From a checkpoint of a small transformer trained on Wikipedia: 2.7M parameters, 3500 steps.
Each number is 50 + 10 x the weight over its row's rms, rounded and kept within 0 to 99. Layers, rows and columns count from 0. The size before them is the row's rms in percent of the matrix's.

# layer 7 MLP up, 512x128, rms 0.209, rows 296-301, columns 0-127
099:40 41 62 69 32 36 53 48 57 57 43 37 48 44 38 60 49 44 72 63 54 62 35 52 40 52 59 36 55 51 34 48 65 62 55 39 55 50 49 48 40 43 59 34 54 49 42 40 42 64 24 33 57 48 38 60 40 50 48 49 37 35 47 58 66 44 51 38 65 45 39 60 42 65 36 69 57 47 50 37 63 48 39 51 51 34 50 41 45 40 52 54 51 45 52 37 50 46 59 43 44 48 66 48 36 66 48 68 75 57 34 47 50 44 43 55 58 50 45 57 52 49 69 53 46 51 56 62
093:57 54 54 28 58 56 48 41 77 53 42 53 46 32 44 58 49 43 51 52 36 48 46 50 45 45 58 56 38 43 61 47 44 50 32 36 50 37 35 62 35 41 54 51 43 34 55 36 46 58 41 54 51 47 33 59 58 52 49 44 37 49 54 65 45 64 40 56 54 57 38 34 66 54 66 47 33 66 74 48 54 53 46 46 45 52 55 67 49 71 69 68 58 54 53 56 53 54 57 66 53 30 49 58 61 58 46 60 52 51 53 56 64 56 62 49 59 55 52 58 69 28 47 59 39 56 45 57
089:52 48 65 31 41 54 58 61 54 61 45 58 58 37 38 45 60 48 54 54 44 46 47 60 72 37 50 53 43 61 63 59 65 69 42 48 56 54 57 59 40 55 73 37 66 37 51 48 56 58 38 49 46 53 44 34 55 38 29 37 52 41 50 39 52 40 44 53 40 51 35 55 79 56 48 43 47 50 56 47 39 58 48 57 55 67 42 46 54 63 63 42 50 30 45 51 56 48 39 31 56 52 50 38 40 58 67 55 59 31 56 61 46 47 58 63 52 42 35 50 28 62 47 55 51 46 67 45
100:50 48 31 49 61 57 57 52 42 42 47 52 37 42 47 37 35 42 53 37 59 54 50 41 48 52 59 43 64 43 70 66 68 57 53 45 49 71 52 58 48 40 63 46 61 48 47 51 51 48 56 58 41 61 49 60 45 37 43 39 42 54 50 52 24 41 53 35 63 41 40 35 65 77 49 48 45 32 53 59 46 37 61 58 49 48 55 32 61 56 41 57 54 70 35 38 49 62 58 44 78 49 59 46 60 46 46 56 45 45 60 50 57 65 63 51 57 45 52 59 51 32 32 56 55 63 44 48
100:55 40 44 48 78 55 53 32 57 28 44 51 50 56 39 67 54 45 44 38 43 58 59 59 49 66 51 61 62 63 29 52 37 43 64 30 45 67 65 51 61 42 64 43 50 51 37 65 38 60 59 45 47 40 35 42 42 50 50 50 51 53 59 62 63 35 66 52 65 46 48 41 47 45 54 53 47 36 33 40 49 59 45 52 48 32 38 72 48 62 45 50 39 44 42 46 57 67 44 45 41 56 63 42 53 54 58 56 43 47 56 43 39 45 28 46 42 52 42 55 68 46 47 46 67 56 56 52
100:42 39 62 51 38 52 57 50 43 78 65 60 48 43 59 50 40 50 57 62 35 60 72 52 87 50 57 40 59 53 26 44 54 59 36 44 35 52 56 63 50 57 51 34 66 50 43 37 43 53 52 45 59 57 54 31 56 49 43 45 42 33 34 52 46 48 58 69 60 59 50 59 59 36 33 46 41 57 43 37 56 47 29 48 48 58 58 45 50 44 57 52 69 47 49 49 39 51 55 46 51 45 62 52 58 57 38 43 48 54 44 38 52 51 53 64 48 57 61 54 70 61 50 32 52 52 50 51
# layer 7 MLP down (transposed), 512x128, rms 0.215, rows 296-300, columns 0-127
105:65 54 44 47 66 51 63 36 45 42 41 57 40 42 57 38 33 47 35 53 61 60 53 50 44 46 43 50 53 67 35 63 46 47 43 73 43 54 59 41 56 49 50 46 45 53 53 56 51 31 59 53 50 53 60 43 64 39 64 52 40 57 72 49 45 69 64 46 54 53 49 56 38 52 48 47 38 53 70 33 24 43 59 34 51 48 57 66 60 46 39 47 43 54 65 49 67 49 58 57 41 51 54 59 50 30 57 58 50 46 38 58 51 53 47 55 59 71 53 27 65 53 51 28 48 65 51 39
087:52 48 59 54 39 39 45 52 58 55 39 31 70 55 63 34 59 70 39 56 66 48 39 52 56 60 59 66 42 49 24 49 59 56 59 38 54 45 41 41 53 59 49 52 55 55 57 37 63 45 56 52 50 57 45 46 47 46 56 46 50 39 41 65 47 53 43 56 67 43 42 37 47 51 38 53 63 54 39 64 55 53 36 48 74 53 37 59 54 47 48 54 41 40 37 46 46 55 41 50 54 82 50 71 52 49 65 50 54 58 54 54 66 56 55 60 37 34 53 54 56 75 58 48 49 31 49 65
089:56 51 53 58 42 47 48 54 58 60 66 59 49 42 77 40 45 52 51 46 50 40 43 41 37 47 49 36 40 47 49 49 51 29 62 50 51 40 58 23 47 41 39 47 54 45 47 59 64 39 41 57 60 68 57 74 49 55 60 43 44 40 46 52 63 42 55 43 31 42 52 49 51 45 66 61 62 40 59 52 45 48 43 64 45 45 44 71 48 36 49 58 55 44 38 40 63 54 46 43 40 41 43 57 63 35 44 56 60 50 54 51 69 54 27 26 49 65 65 57 55 65 66 61 56 53 49 65
101:55 49 68 43 49 60 37 51 56 57 70 54 56 52 63 61 50 44 44 44 36 49 45 48 60 52 43 28 65 49 37 35 48 38 67 67 56 34 59 40 48 53 43 39 42 46 44 44 52 48 39 34 36 59 52 66 29 51 54 62 58 31 62 32 57 50 39 55 47 51 59 34 38 38 56 53 47 62 35 47 59 62 58 56 56 71 37 31 42 62 44 46 50 39 54 59 57 38 43 37 46 48 40 48 47 45 58 42 53 43 44 45 41 34 47 63 52 53 55 47 24 60 62 34 58 52 56 56
110:65 54 64 50 39 57 58 51 56 47 61 33 57 53 48 52 80 56 52 59 49 52 58 31 41 55 50 49 49 51 63 54 48 46 48 56 46 62 38 49 34 64 52 57 62 54 50 47 49 46 35 45 38 37 54 37 63 47 45 61 51 53 51 35 13 56 29 50 29 42 64 44 49 41 45 49 43 60 56 51 45 44 57 50 55 60 43 59 40 59 48 60 56 48 57 54 43 71 55 50 53 40 42 61 68 69 50 58 62 65 29 56 55 62 57 46 47 44 51 59 58 59 39 45 39 61 41 72